{"init_std_o": 0.00961, "learning_rate": 0.00808, "lr_head": 0.00798}
Each number is 128 + 24 x the weight over its row's rms, rounded and kept within 0 to 255. Layers, rows and columns count from 0. Numbers have three digits each. The size before them is the row's rms in percent of the matrix's.

# o: layer 9 attention output (transposed), 192x192, rms 0.26, rows 100-127, columns 96-191
# v: layer 9 attention value, 192x192, rms 0.273, rows 101-127, columns 96-191
# q: layer 9 attention query, 192x192, rms 0.21, rows 128-169, columns 96-191
# k: layer 9 attention key, 192x192, rms 0.218, rows 128-168, columns 96-191
o100 095:140137095121136170099112123148096095128164138127118125139106152058104128186118132076109160110145098126092130107140095119115105108134126132143115110119134096141124132124155120112172135154141163121093107099125068140127147131123084101171089162126144122096130108158116122144148137129127122113
v101 089:119115114101086145115135117140161144108118130147152146137088119099108162155135121144097116125184100124142188112141158131105181119130138131127128134104152127142077091122145118144117143139141128153122131124137141131121115151125098121141126137149131117108134077140117106154167141081165133100
o101 096:125087135141177097151127175143126108130120127117091099148135128165136130122102139149160182109094159099048103098115112127153083107135096096128127123142141104126170177130131170137163154126142119135158079129148094128138149147122184139111114097151151114113122120158163139133122126125116126131
v102 089:087171176137083140140130154131100115103124128157137127153088146116110148122115093174118136140123124127125131117107123117110122143157168159145135146144080096159076098142123150118118132087155115104117113148122102184121141155118100115149166141122129146122175134094082109145140141163112142182
o102 093:127123124119123126141099165105142134147125117139101109120173135192147140097140119137150089142120162125093149134141151132113093097102050147112167154089135121095112142089112109138092167185110126175127119122132125117164115123155158139143158123147105109134094083081112141115159136140131121118
v103 087:137094113154126106137089140148074116108112139105127118118138106130128112119096164137126142138101130134079182148121079155103074124165162133092182040133127144127125113147094117120146138170129137125165143156128144152145126122144108174129137132117099119100153113127119114139131111138160159108
o103 089:181150136087110173118125147135115169104114132155156140155142123096124099147117173111126112128133122124150138133154117126112148098110127094136121118139122133102112120116099131118128162092078116102115120130101138094156145169162164131140116136138139137143095138104102163129112094184097156121
v104 102:080129098123149101143104153125122117115128133144120133143092130124113092107125143124118110124119197128085123099178128135108145120076187076132166123133149109144144137140150129131138125129140108114167089124126161116149121102123138151105148113144148131101128153116128134110134142092158120140
o104 102:136139132103165180128108122091159151123108141109092119117138121148109152131160119163151155130202105129125120124110101108114070129060147111137156134100120141146111145108102138116145116146119151141123147170137106167158140145148128126132127167082131136122126113140122140151141159173102085135
v105 088:158139099122129112139127130141154161133126122089057110158168138149140086131147092105150112107111120141105127127101086105075144137134135101132117111102130112141118159143135138112134121148156124147111106123143128124115145127149098135113129098112081119172178115121150120108124129126172123148
o105 089:151121136148110110138081117133107093140108128163086107106123087118140135105107121142135097107132116126124139124161142120114117132122177139082099177140114152093146093122154129112128119122145131096123124130086106154161119115151143119133097212113107123108067121148123126174148102140099139117
v106 086:103138115167168163113121146142136108144146115160102162156129162124146127151111113135101117142118156161148104102106079145116162142124149113109146166149135137138127133133126103113155125126108122114177082154117144151104107129194072139134183120145142150105132099118159090103084174164166160154
o106 095:166111111122120124114126091099171121129089166114122152129131120138093125128127140122112105124085125140145111148141122127188084107101116149118154111140187141099120121150146164108142125166166103134064158097132116117198122119086169116125134144123113133085093139066116128150137161098119140139
v107 090:126148116158133115098130115095116064072117102123104108122117146136156138123107138151146139153159100126112149118111133093112181148162144117118130148113140130070098120113118152171118142103126093154117145114126115123135163149130085132128094121139101157114149130119106106118083142170128152125
o107 094:119124096137148111122070122132151176167134151135150096157154106121168158126126118133104159116135158127105125131134137091144095114103116173130107145162074145148116138178148137114120116111145157142134150101134150153170136104132123087101117116123141106156104171115145118148159120101131205134
v108 089:150178120129182097119130112150158131159165152124128143117109130122129121125142133145097158163150128105102165111110140134163130109125114150141094152102114112124131156078123133124165126134153070157124090137096157170094151129136156142180142111119107106140134118143134158119160089172096123127
o108 097:095127181160054087154142126155151115125145106132120117164104147117138135118112145140166138109114149138153144135101103129075110138124109123142148104122151169145108167119145120150107153167119140105105138111142132079114115098156099107115124157071101150114110169118120149158123170139111115136
v109 085:123068088108100125127156116110118155155136170125100154098125160070116097158094109146116082139135142132132134146137124147124137135081128133132131115129101130154101117132124123123143103119143136159145150136172158086127156097113106141113094113148151140139175141118083127095105116117086180152
o109 092:141132113104121125102099160196181140152107106115144083127116113141120116128167148132097137110108095133142130155142156159118084135126123149139128132112133107156118138152136125120165149118074137112085115097145134113140091170108142153130161166130118126142120100146193160109165073123138134138
v110 084:119147136093139115120118137094075171171141135133117106123152136148151138111143124088125106129102157177107143118157151101128082134115100123126148132121156105167115103107120127174132089138143103129132136133151095063185125098122125111118107120163130115115086136124128084118181110125102159121
o110 092:107139133152116176122128146158169099103117140117163129116110127122132115108112111143094133137185107095098162163128143131106130147112166121116121153117110108125134209150159129120130117093145143133115120159122140153072105164092096115122098159114116130140157142141130171148117137156163101121
v111 083:152105128144105080135111132121146115162175089148124158131120104151098122129144150143147156163100131116121134126143143139127149166167149155123096132127131133092147146104113162113157133074121155095165128112111118120112149138138163141113135146134134139120094113111146088107175154149093145111
o111 098:115136120094154124118089093151127148111156138103133095169120105081101148141122113077144139119098144136128135132123159142160078148105131107114192104117133128134166112091095129107123163174087077110134120214122127132141121136162115129119151156143124109092146165130114131113131151123133109105
v112 089:087110127113124171116147087160144133124112133125115142153116132162111091108129137136139081138134103153157166125145111189142123136115127152135142112113146127136103080101117120070154141150120118173108094165082117105148094087148135119095156140143152140145095121176149131151132149141092135101
o112 094:151084148126101103161113150134132169128146153061103166097120122065119121175124146108138129161123143099094101121155126130116110093129121076147118156112191145169128124129134126132092102150123116105149087104157134101131123165099123182171144148114152162129116168110180132105140137145138131158
v113 101:126103116112155068136111127155155158139139143095122111127117135112150132107181135082136108092129138124147077131143084121103092131114108102115096099134118133167137131126147105092170116163118139109165148128128144132159120129130131198120096134163128095111104125115120147108132122109122167186
o113 099:175130108118123120129138119134160095091108146141143142109151124136128144069146113158114154130086133151103137121146151089166164147147147096114136153126112100137104123085125137133113106115104079134119138163170129132083164150112090121127134194126090151125093113155084091165135111149151102141
v114 093:090116110149099145136120157112126117123145111162156090113164152180143134129120126086100157144113085111134141101091144122080124134122141105093133132141148147127153150103109149091106150164151145178094132118085094137147107107144130165130103130162151081118171106111154111150119158129157143102
o114 101:111126142141143131116138109143118114105099124087119178161142116105100102147136117153155121166123179138146101141131144128152127155112151132120107122097130119131110128100080110163150115130159123102140127137140144151125120137134090098137124137113120157140080126163129158101123138129128154128
v115 085:149146152131129178112131086144151139146105128115132124152121144147122112134130143174098160113130139132121084149110153105140156068123087144104116145152144132127153141116109124077146046118124185178127165096111103174141156098135116145158114090154125173145128128122122105160087106129136181137
o115 095:100105120118103121114156165162127139098097131155109151097149111118108103112160124126091087157124124109191132120092110132128146147152095151140127118138092170105154122138160102163114154126162152115112114100159127097135115147120150101115113127077130107096076151120125121091136159130152147121
v116 087:119138141172098109110102148139117114146111145135198129081112086138135146143133109098099141118159137122094155106149120119143136139121142081115139125128118131128133143110173119128142195133095166129120102137133095138144103136127122084136119134131128152150097126084109146078112112078077169109
o116 087:210127098124192140131139119165108132086137124148110154118118108145141143124140122142159171098135137153143094133113118178101123160138134074114110089134126124108081104166080101118139114124154108108163140157115135141109140135145101098114144121153163112126142123117092139129148149130124119131
v117 078:115156130132130128116126124122164111099119148112119140107112140148142128119098147095158113095102126144156140136137130145114114126128125137134081114114146133156141143135124100145159095098140091138142068142129156096170167081102122122079169108133107130082081124141119170105168123092134138157
o117 092:173125141143144155168131135112125123158113148105123132152104123103117126153150108132136124175124113050098129131131148146113142156143146136141175176138139162132116114137126086146116148154113135163123147125107090124071105166148134143136133156134135143099150164121154105135108112133145150093
v118 088:139136120136167083134144136173142120151136137150171095114099071153133120174139127146153084136176115144155138100157120131128149157073159146165167152138113146117120109133130107122080133115096127114162134162110116136118092181132135141092148116109109132119098132092111112151160104152108117163
o118 092:115129125141108106170141111081141136083106148098123130155131137147143161133132125103134117090095140107083126143131152114145116100157096058093127111116114093106140132138148120149096134119130124103098118118108140134190143118142125178140120165171139114103177123135146125114163150112142116109
v119 083:143139076138155113114129127121167134183155133112119139134102091146154103118125108138125115148134100125145143116167119171123105144139141166131126107110133123136103135106133141102197110111099126080110138150117142103094111159138158154137138093125118148138150128124096156106177138140144164129
o119 096:141104110101052116139123108115134161108106116118176106137106133156143093150126125108169135112090126126129143158137131107118136132098119092095129106100142140131190104109156090142108120093117102124131125144127134126155131188125136150126151082130165094132149156132122127124135129123123104145
v120 087:123128112103149099156159161126137161125140173122132152160099197116150066114109104152117161092124182123106157125091146142129111150123135094111135134158134171136122129118164114116103107147129127119155123126134105097144153132123152092097142184179156102105121181123138145137123105119081169113
o120 091:149124085139086168154170116149118133140104105108125094100101112109170155134137115129115149162120144184119142141128096127179135082116078134164111161122098104148126166109126114091123088134082107152140123174141162143135122134149133135145110099075116149123144112112142116118145120167159067119
v121 086:136096087136136134143079128124134131073111133144155158113119106132124106113138116139133178148141138138168129149098141208110148125118143104103127138116109131128142137106135115118134125102141112158109130137139203158111130097125128129152123122109129200096157131177104179106095150120160122112
o121 101:144133148116128080140119120084133141114093100114127123106119141101148134166103165131120063109116131140176135121092143082143119131155133123134122164112150145161139140140122150156099141167125143112146152097114108110149099123128125116135156117119095109186090103091167116133150094097144128126
v122 092:103087118109149134163087175145142101128090132161113121100109167203146072161086106125157163096094120121143140140140116134135137120119153108146124153131128138132099090140145139107102113125131144099115138132128127151083111131190142115122137153130152174115101143098137131134085123129154131119
o122 095:106136135113114165141159117094123136131102150068128172176109160138128153104106160142124143142153158136153164129114181186164121122092138121137119128117131118143155111115144135141134144131172149145163137105145071124145134106165127134161137106081116113102176108123157150114145133141114156113
v123 110:109092114148131111121144139127143118139149137133119102132123151115140099091134171142132140143134135142114124125100143124108134126112123110166140103186143133135175099183113119129125105136104139120084114099190156105159127121121160175088187137140103117129098125081096139137100111111139134142
o123 108:131149163120150142104136109117133166141093159182104128119127124133145163121147124147079143108137136108140126120101116106129144122108142087146125123128105111125099136104134105124182111155109111136144094148097117150129098146097123096128077145101217099099110115115122118126079070172145102110
v124 086:142090104153130112116124105103116133112127149133162158112079139154107161123110128167060145089121164140134179146140113122135078154115162130136159104141113161167150084158124108139155152143121158133145111161132126139129116127130169151126151125178140166134099129131154138121116142152110099132
o124 099:152116141124116103133139165155139135153112148133142112126160151133120102146148171087133153175123155121141122120139204124140136158118116125136125089096193137129101160113130109110169140140122144149142171129164129142170105088156131139107116135100158078165151162111119139120150128125137099134
v125 094:146113142136087077148101100102119079167153110147160118131135144093141159155118128118137121159162154124125131122108089109078093132120118117131146125152127133131126134168128115105149075084117151096151139142144148139147154142122154143089078149157075158139121148121128127135133161122142089084
o125 097:127139129120116150093126101159154184074143152136141102102123104148109125118135107137165138128070154117115112154181149124114132141100129136095139107136123143106152121122114171153170145107153102179107125108106154158120183161136134128126150122127142073128123087107084096086105108165137146180
v126 093:136132115102143132148131124121165114112139121154092112116116156094139117121118115171178126131109133191108100128134171166152152148160136134099147134102101151163094128154133136094099109143158102143114064136137145164109182129108103151130124125140108112155165138148138154130128137149104144110
o126 108:108151073116043158118105133112113101117140117123114162159101147138130181124144104117109108146137171079109147118148098096142105086108155150141094102135126122139116151108106123152150107111081104139125149140131113123151135124126140121165100081107150148122108102080111087127144101148153128149
v127 100:096149114094162147109135167146123137052097161117104151098128151130148116109110166117083124167141148127139125121138076107107107158154094101189126110156147141098110140147131137118140134135132132128132085081094180124128130140123127111127159149131115117138155143155069149129131112119143150143
o127 102:169105163145124110148131133070142093195158125135139107128116113114108119097125143150133160097116117132140175128132146105117122104098132118103114178103094134172130156126124129146126079135134133107125143126163093073122098072135116075114068110112146138096104110107150092144134125150086097137
q128 115:092092133148138149103125148150126142138175153113092116158125147164133121162154118104087120167139124125138107128148145157142125138083129126136104143102141090178129121175112111160110131162124121144164177145164152130182142131107099169117146122119110122128116118120124141136126136135113117114
k128 115:088134101127125130106115157132166120170152142115119142123090135135145118128172140128096139129099097125165126112129106164147113114130064095100132154084176101133146142128140113113073109137119101126173165095144156156133093087107128109121129128106131156076106083137098108114135118109121102148
q129 119:155092111182127128079123106182142159108145106139116116122120076114160062134144089097125119089106127125139156159112090101106147116077151154147124150133171145140100121112128104126136103094110124117116119137135115120147121081107177160092157183159149139142114153118151127108176142128142139131
k129 121:163141130149117146105107078164125150109144141116171107095100127130125089125132135140141140130079108135149147139149145093118141078111074110172120124169159137132145134132152096145114154089092116100123138099123127099143115101129167137133183158162135128174144117126105120113133142157147144155
q130 118:108079125129144143141102151123164132131130116114116091099135133142136119092123085111159104141108128141104133165104109117086188112107118070168064197129119096107146140123114112143122110150086138149141144140150120139104142153109134105120144133112129129096161142130117120176135130142093172126
k130 115:086152091109165141116095163133136116159151168116147122072162164145140121100139085187163085166118133131113140155121109144104192126116137112136103130147150110124134141090145096152147125132102170172133150152168164115118155154112118122148124127131136117113140077123148117129131144147111136151
q131 115:149138116123136155135107128133123128152142143141130144121109150100098144112170119159128142131124121133140149127149123122153110077168135105137105112099150111119150103099168096178154173126110081140146115168121109143137116146132113147100097112041143094093142135154148134140094110121113132164
k131 113:134100123099080108141164133157177082109094094161127138154132128114080135118161131147117105114162139126107114105092133160131106110124099103156110107079110127152126142138156091127105135118191123089124135147135096109129141148117139170114094131121152108113145150114121124105101116122131130207
q132 112:108140100125110107124124165076208151146172106107100142124141123092172181130117132107073122120109152166114145118142123143127092136145159160131179134097126128122112144111147165153084152110111163135129107097119112129152177123127137147128134158126105129105079135106110118125133137118119147124
k132 112:122096118170094123105146123084155165128153096135092147143098099122099158128115147149143098121088153170108160144105148126140102145081106128132148151068131132133111143173176098142090180164120152156126089137123109154121173116140139124099139132146101139138086139126133118120152164102120147126
q133 122:155147164134111092089133132117114106117170167104087132114124134142093159124094118093156137150128157118153104169168127115107158137101117137140114154126157135099127129121090128129129142113134137132161150119096084075128066127138164121154148139157115113125148125104141135117149141111146134114
k133 116:108109145142109146142156096162163103105158167080123103154139090169141131092104119103093099127133158107157126157132132108112149167114113117109144135129142149142128120097112120133120171104114172086137144098116106092134106135123121128144141139134139097149139172165137098139114144126126191114
q134 113:096140149124151145139065131111119126119134119173141149147131112093118170157057109067105142114140143138122184162133130128137156097113113136113097103171130158192151110118152123094160124137137106097133160143125096146062162138104137134132116120132107159162127144159153110085093143145159144133
k134 115:085191151127143123149080143098108112103119150142121145141098093126141136157115092105112134118152115174134145135109160099175145146087125093144085070144112100150144143140132137120142094118135086141164105117110087113131147129095102152140107128147113112113114155113124115148104119128125180129
q135 120:102147113133108141154099140152154150144140161153104122105136103142138107113127123155132107118120171116162139119118088145120150123165141135151131140146110186139118106113138158095092102123113125117127144095123101095080153137186140133159088121140147158114148114129125121141154136094119073166
k135 115:138117102137107172177079156128100120171132134144092125136134122138124124144143127183178138123131150111176127114161142132130178109160093127151108115114102189136163148135139151119125105142092138136128146108107141105137137156125153159133112088118121137184132140159085157127177115136113113129
q136 117:128105131106102079089092170157134159123121119099142119146136133104133122071116076123142117146142060129110093162098075172141110118097122113121077102143094109135111124082138161133109099176124115114133102115120116090127166124125163107130123103146094144148120160089162136130113132110083101167
k136 117:091127116123123120121120155115149151145088137144127166110137093129140114115115114120145168099122059150145152129112121147132126163130091153092115141136155150118096138130163148146114123151092101089151114104125126084126175192134138102084089118144127126171123144129155161158115127120141113161
q137 113:143129123112143127080127136174150103119133113134144163161150077104091107126117115142152124124148160080118139141127082166115084149148104135147132134163134088110153103109107163127112100115085167140176124147161132151169118108121118095149118138110133167113092138130164115172144131082140130151
k137 117:103135151154118129115127125105169139077114131153113091150131084126102102109116126159148162106154150119119133124105118124090121142118073152116107164121115131131148116109117152128077138129142124103127144106176161094129151141104125095163139127101164170105082131108165135135166149111112122129
q138 113:129104123089101157086111098108092150114097114095116127115112103087106129117102115157123161133115154132133150156141144102158135124123159094170105145114125119152148096154144204079143167159118156163106105105139116143096138103123120103105116148138106128108137158103101124130110103144129115148
k138 110:156140131090121155105119124132117146129140088106094133126116119140109135164105116127125157094091153136137106175152168112154093121120156131148170128115100128099168134138121135078127149131157165141132140101123091138109188121106139149117129135153145146080142121087135147164122138140118162157
q139 119:105148140115164203136127144116130160146189123123134140053180156145133113125098129151098108146164156131120138112099148157077103079144116128121131156140106140120141131086089125126125154126145138124164140157138100115140124137113107120107151144129095095129126124126095106129130106144154125137
k139 113:134117168097138160122132144120107116092135089116134114109114130134105142143119072121151141127167130085118110130086083123092130101098140137140099150133156168142149163160113079148122137129127158146207161140074103160105119128134161104089133125105147132127117118118109121115148090148126119128
q140 121:148142152128133148115152071133128157136183106171110125111076132136119112075137152098129112109146121115126109163146144102096112137145158135128145122108118122090130123143112088105072075125126124136133124104184149094135166133119162137100099096122098117126102142134170139121082097107125095096
k140 121:135109112136157086148123115155113159172120121174096135130063126094146113098133115147112133152124137131098138178164119109108112119110145149098166124080104104133131165138109132125122146131144132117121142128160141105128157128117144163121081099095097087147119121165162130116105134128105102116
q141 122:151115112147097151100165087100138156121127152154154145147145154116152126140132104114142159112118179148091094153131076137080096166112168094114109139126126138128119095160140149147132160168111160136119075105149134138063169181117126108143078095140149101123134155130141138112126159144151099170
k141 123:130105132119104106128134036096146105146113146152158157135096119169108121110148111163138143099087158137144117123154065090103107147116173114101115125106100137137112129101122122122114106125127161140093132104129113111108140178150146141125092132170132127163108180108115122128131168151145130150
q142 120:121157134129147125093132134143155132140121117077115169099155097174114113161089161102107102132087142130086137146130127088160084146125139099117129093058104099074099097140138129140119165170113090105110181114132116114118146152117114124150160135152121111152119099111115165133157107122135112142
k142 120:096149115104129170115148133133151157116139122104140121099119160131072128138081115107101107116115133147095115139116119132155118109100128146069116111089107149104126094123157112110120148122141125133107139162114114112090130171122115088117139116135120118129160137107126114119160123079104116103
q143 116:114173149135110135147134094123103119123110140120142133082098144086128120080140128098156162131137157109161136147139133129149114171150182163111101124179095132151123073133147104126114119115097104142093145137126081146108129104108108123152124121170099087123118095140118113123129135090109184099
k143 117:123090134131128129155166155057122116146116142108113159147151104111133163130113127142139146134144158107159131157185157166144136118112164106126178088123122136104158136184142094154088124141097139091111144108121097129134103146142130136161114102089106096136131093145125164114154127107091149109
q144 115:145134127149146144149079119110139132138106162099129115083144133127178112178171131140124092128122137134148164162129104152143120145079129090151145116134128117149114126117133140151094167096111102172099143148144150090123104152156113108078140084131125121117123132178126117097107103098082123144
k144 110:108149117144109161161141128110127119111131116126137145155112173100196088106130135153128108131102114114162093151124114151148129170115145101126122121090143116097112103170126128101127145110165112166126166163153112119162110160177111115106180088154116185152117158156117101118169105167117104143
q145 118:107134119105163140110113132161115113119146082129149117096121136139125121134091133142111123118162140174151151135117132108128139152131116153076113135074126155139161149128098122080135121144103123171159134139096122156153126152104111151122103163160146124133131133145121115084129133130156098079
k145 118:075137096108122109095133142156144127124113069130119113118100120111143132125078111092148154117114073113135135147118109079155176139137129164091116114149145112131119162122121136084162167107149143138132105131140105162144134160087109173152178140131174148160118143157117146133162147144095107100
q146 102:136120079161085132125171099096173150141099117125136109132117143067139122143148128117092119130117114092140093168134105161105161138143148124173151119134138118099133151129164117120134129182111076127115167142102155134135093133087115143127098111104136120102161127118124170106094161126115153099
k146 111:098119111121104069120089104105140130122130116141127125115136131091100128133180117130128126119128138139150142142164087134104119151150149152123130138120129164076107156103111171118144103142137092078099153182104122145120136129118145146097130152163146132113164123148092130099154128109135192120
q147 114:162124159111159077147152123086145111110116127132137136084124155089135116138100127115097119177113121143147131116150112146109073122131161141098106121128181160116151085132151125102102119164133140134136143136104098139166154120131140113114142087122108128122102131142140142183124121141101142135
k147 121:114122154142122058119172180133142165102079145134128136137113158134126096154111151158078119136135109094186148155142136137115127132099142135099123109108130151100151066150145144116144109168110156102131138093092086146132188126120104104134118100127095097114106139139166109123138121148098155131
q148 113:177126144097103141144077130172148164125110104144114175179144149134147106122084094092127156110182131113116127135122140117113150116168137126151126139126127105133126107121119145113118120134141196205109188131093146093131138127146135118145128124153134168150136118144101134152129143131136106122
k148 116:135108137143111115140130140126124120140116118102112136120134145156122109144089165085132136110151158128140138103118147154091172117148152171140117139117124109129135096107162144110126125146108159197155146123153132111123115093141136119115114150143109155143120115165176130149100124144107162122
q149 111:140123161098135145109147107095131136109145133120128136136145128145097096078170163159118127149129086135115149118098139131156089135081140098158117153109123144132108168124139118148137141118153122133084048141150099085129137089121173152113078163103103144121107132124114132144109189116139099116
k149 115:107131188125121118162119150105152162142137140125118131113163150170097095112123131165108150148146083126103158135121135111157127159119144071107153130118102151108116161109104086127152147101135135138087101120112132120159145092185176135134066130125138123127107120136137134106098207175111072133
q150 113:110110105137116096085157150148069150126083120145134117140150160155135178166124116046167103105148174111186119140146103153123129116153137097103152172089127109108111134076127116120147159099136161079126096130122106133074124156128146139091150127120114181116121086106125116131099208113136118151
k150 116:144171106134147107075157120102156164137137174160129151122138109117134143133116125085147103079114179129154139124138090156134129125106134075136117119133095135103130148088096130116127152125141162118129083116094160131079124199109154144117147139123114133141107105170125097096097108141116148148
q151 112:087098119151101097118057144139130160134118114156097107139151125103172125096119157110108137120103093126132132118113157148103129136127127129141176155152158115156125138139118153094149180136112075090156150126154123069131206145123146129130159127143101129150145143099093099144130139147112125185
k151 116:144097072156142130115133111180138128158115103119110121091157118135147101081103133100109142150124124156133112098129119163131135108092143139148154088148130127120147135113157159141137146120132087121146142146136148157089183093109164105107129131104117154116119163084094108126143115121100122151
q152 121:131146147110118116112127126131108077107149093148087116117093171096104132159154093105175141129119119095107121086135160089147128125106149104148130166165137144144130124131139154184137155174114152101135152139104114112133141176102167134133113164116134142113100100155134139139140096131118171130
k152 114:147112132131133114114155097113135110172117152114143138127088104125120099113130130131138152138139084098074110114146099107126123121140137162161118124122166169196185091114126136139131138135139135121138095121140080125148117150118146124138099125140112132100101111156137130142138134111101143148
q153 117:103117125105112105126130160146132170102136130114171157148124087136104145134130146109107104127124103122142094111163163155151112130107137186186093144154147102112143116127112095140104148139114159115096113104144093080102127164117152099126151137143209091107097143109151165079145103140117113102
k153 116:097122118133086095107148147163129162144116184160157155144111143120125129150135117150124131158106145113143120144166172155136120141140108181144163077101123111144123136093130111152175122121128143124122142127157132110105083122130138108110165124166167119122098133090129163121106113185131170160
q154 118:158099138123119093139128086126146117097160165135157163139129148132123129157145126080124136122134116170134164136156185143125144134167127133105131167106134089141121090138135137112138153116141134166119139103129123125147161141067120145166087130105152121117106109157142111146122139124096076166
k154 119:173123149099134091093111137157130118096156154109154100110149113167143161125097136100121137124133148114144139118149117111114095124138119117109146178070172083137141117132103142118103084123123159165129121142118099119120160137100108139151112151140119121061086177135104128132121151087133100167
q155 120:097170155127115108108134169148140111136145136084139138130152147161123129124145148104127134102127145089110117152190117123080163126146113131134172103128150116111106145127101171138128117120122160124114126126100087136123133105127109149119161119127155119080101139107161157163106069155104119128
k155 119:112141104120124147126132135123139157174151143087113120112141162110149137115121124090143128100156152135101079172159107147066171135125091102096163138128144129098097118084157126105131133148118087144131136110121097124156130140105160134159093114114148150123099133130170123187099142188154130145
q156 117:139115092136124128116076156112163137125150142095134120094088145175108131150115145115086082151094117168129125131157135146118109133109120110134160151146104135157146140169182146112158095123137099080132102129075113172124172057125163106111139127113176131143137139144156120125164175124098129140
k156 119:143138115163119137134106151082122121103124151137144120159093137156092148115104143135096131184101118150116146122102131092107087114141138120144187180137071098137148159127159147087133126153123123089137160151121079139177134121130132123126144111114119147128132099153126125117165118148114148168
q157 117:121103159152119103126145113114126170128089096162096127125140130159113131119119155113165144167140133107159146088169125119103159143189108130107127109126191103158141089078122111168095105164117073125099109131119128151133102136140116145146116143173147132102139148177165148142132138109134148156
k157 114:154116139125120145176109103150116204134120158145150143109151142116120129142101121123132129174141143123170078096117138134126166136175118095118110148143140098149135111085128106107114124132121095090131124086110142150137087173165136187139165132148082109117129152157174159157138152106114144163
q158 113:167111138089139169162133164125139103162153116143132107143149111107117139130136115140163107131112134143154100112115106146117170169121138145136153103114157107188119118121127095148107140155108126131121157158139060132115144098138174116146097105118126082141177141114107159112084101122144129119
k158 115:151116146126182153122113170126129084211131093125133107103147133103129125135116090120154154138165100132166119124095131159142161174110102130130114098124145127124151088159124121163161125141120102124104127138184053114124126145146124129142117133119093094174148123103108135109124134132131143116
q159 116:154151100127126106141133087108125108116132092118160123128100162148142134126142109124176090152159113159099093101112133090137124125122135129115133139130160113137154134096145106129101172114149149121119151138128095150119138131097122148129139078148144144111151194105157139143122114106138104120
k159 117:116128152138137160148135156112099154146111129155175105136118151129155145127137100171117113121138153112140139093167073136155089091092097142116114072115166141137168112106140143110127083111143155166086196134149096120119127118086113148174127163120129098104108144134137121137114120119088154119
q160 118:140144129162161157146129150132136127129130103104149129113162147150137115091120130133142123150187135136128187122084171096142125130175128102127142092157108116145137170118115120128109133136100166130146112157124127101125104135119150101114149132112162107187135151139096134141133122126103143113
k160 117:102150153139147118120178160091148133150146090116171090148135187154147074103096137101123100128122132119121168116094142102149151103123134152097105083116128153148148113124085135074119118139141136093150144138158132100093107114135138112120111127129150155124129117081101125125106143096095177159
q161 115:116147139133127146107176163108128088140129148149107130091174109096161101090095130124083109118155118106149112074111103120132143174093113131100148129127140140189114127079105139100164171161128136143143151138099152160163188154144151144119115102152156150180118126140130153126085175145126124132
k161 114:139111145089097152105163123148127107108143107169126083117144109074169112104132152155092095131115090126169142061083124133112146159072115128127143096148128128165079154132094152148142128132142162155119171163095148148170131146119134118092106138091128143159118115133144156120118147076148137142
q162 115:114130143144172084118104102116084140131115195093142076158113083114126151115157112141104119099134175130166107124107154103088134093109116133165124108127122110112122135114114077083115113153146128129141120108127124138144204138117110086096105122160134134155131080144155135134154132094141135128
k162 124:088151115112152107094152129145089125126142153146136098157096102133153146133138091142104126153162161117156103138154138136127142156100111140173139128151098109142134108120144075112075125112152110127157132112102118146156174134143115091119163137132134113141138089159152182193190166086141138131
q163 117:131138157138164102131151160095101150138120141110117141117167127135136118164131149178130148104115122119100110125170092114154118129127151106141126166152117092098133114161111140086115129102149136114174139174085143118121121136154164133128175134160116090092135129173134116091103079139129056163
k163 122:104120105117105122109149132121120137084126142104110133102139147123119183138135140150081114106177079104137105106150109114091113190107158139144110158167133141153150118137142137119153136101147116143115123168092139091116155140116134131135175114129135107146121107135129117105112080122146095131
q164 114:101145095123110129146094156124097123122114120170132176147115153145099100133170143133073100155137156111127158091178108088093129133137113118163091123124120138187131110134118116120117162151145138115107183105130136139154141136121161141136136101121101185081154118134133126120127131116122133111
k164 111:064154171162101116130143180132134157078093127116138116135136144152111064128141114132117104098124121112133139081166121123140127113147120136151118159090097125143114122138154108114130159105166108141132148102132123136129155068085154161101141134074095161098163126162120111145096125091154174108
q165 111:125120130146139118146105103123134093109129116101138106126131123068135122142136136146130152120067114172110157103148147192122170122169155159115149156102110103132120142135113149123121082126136133124111149082128118120071107147169124115093149145092134146149160112123116110119134170123100172134
k165 117:156155124123112140147146127122141117159114125073141052136091107102139109160118136122172158148150108156117126142111116146146117108123143155127158201107131145147083145131123118111114059104142137142117153126165142114109134134158150124123095111147136088119094103144119116100178118118095126159
q166 118:142127087180151163041121118087126135145118120138093149158145111087139175147114121146149128121135079173127110128128143113093155138126163156158143116075118141163130122134111100088130091117143130123093100103143116127103120179138098139101152117171132110136105163094138078141155139116141172114
k166 118:143141104168149119094065106116153091117107150119142150164149145103174118140134150149111164123156092170137136135137116071098173158138170112125151147108122150122135152159145092139161130112162158105116139061128125166112111159123124113115141137100166132097145159143134110171128151097099152107
q167 118:151133135156136118144126122157094137091099083158115129103113129141135131134185133139119157144128105124163118134150153089103103103152119100126071151150100129175119123103118192100100127107114110141161158089133075113132121126153110136111140179124165128114076166115118099136119106132140086094
k167 118:125112061180136140154140151143103151116157145148066117123091110165178132126104116100100173127147142126138133123137171124140107144101122125138096169167164082179116144133082139116136072137132114120137117077112056136107124122157111129122144127118137117119095121111080080152099121136139106081
q168 114:101135133102150111164083119100104177147136115130133109128115127141083166132159124147122091136134151121112151144105149158157144135159144116108115115111131150136179147131088113102100066148152120135104119135114155123136141215162132175129155092096141122114088171116104179102143143127121143116
k168 117:079139138156133114144125073111091140132107115119083124177134164119130119126154108117100123137129137155125143135102109163182109074121157116122135146097158133119166143137130117143143119136133113122130095152128121141179156130137119146132148114075126098122099151080122167119106159107154132134
q169 112:122108168122157124132124159157138141132109140158140154119089112134126133135117180119126080111174154119129118118116117096096120133134120114160178121109118126161107127128074132137167134143174131128146117105115134165154086137196132135113090132141130122092112132087119117142151147111123117157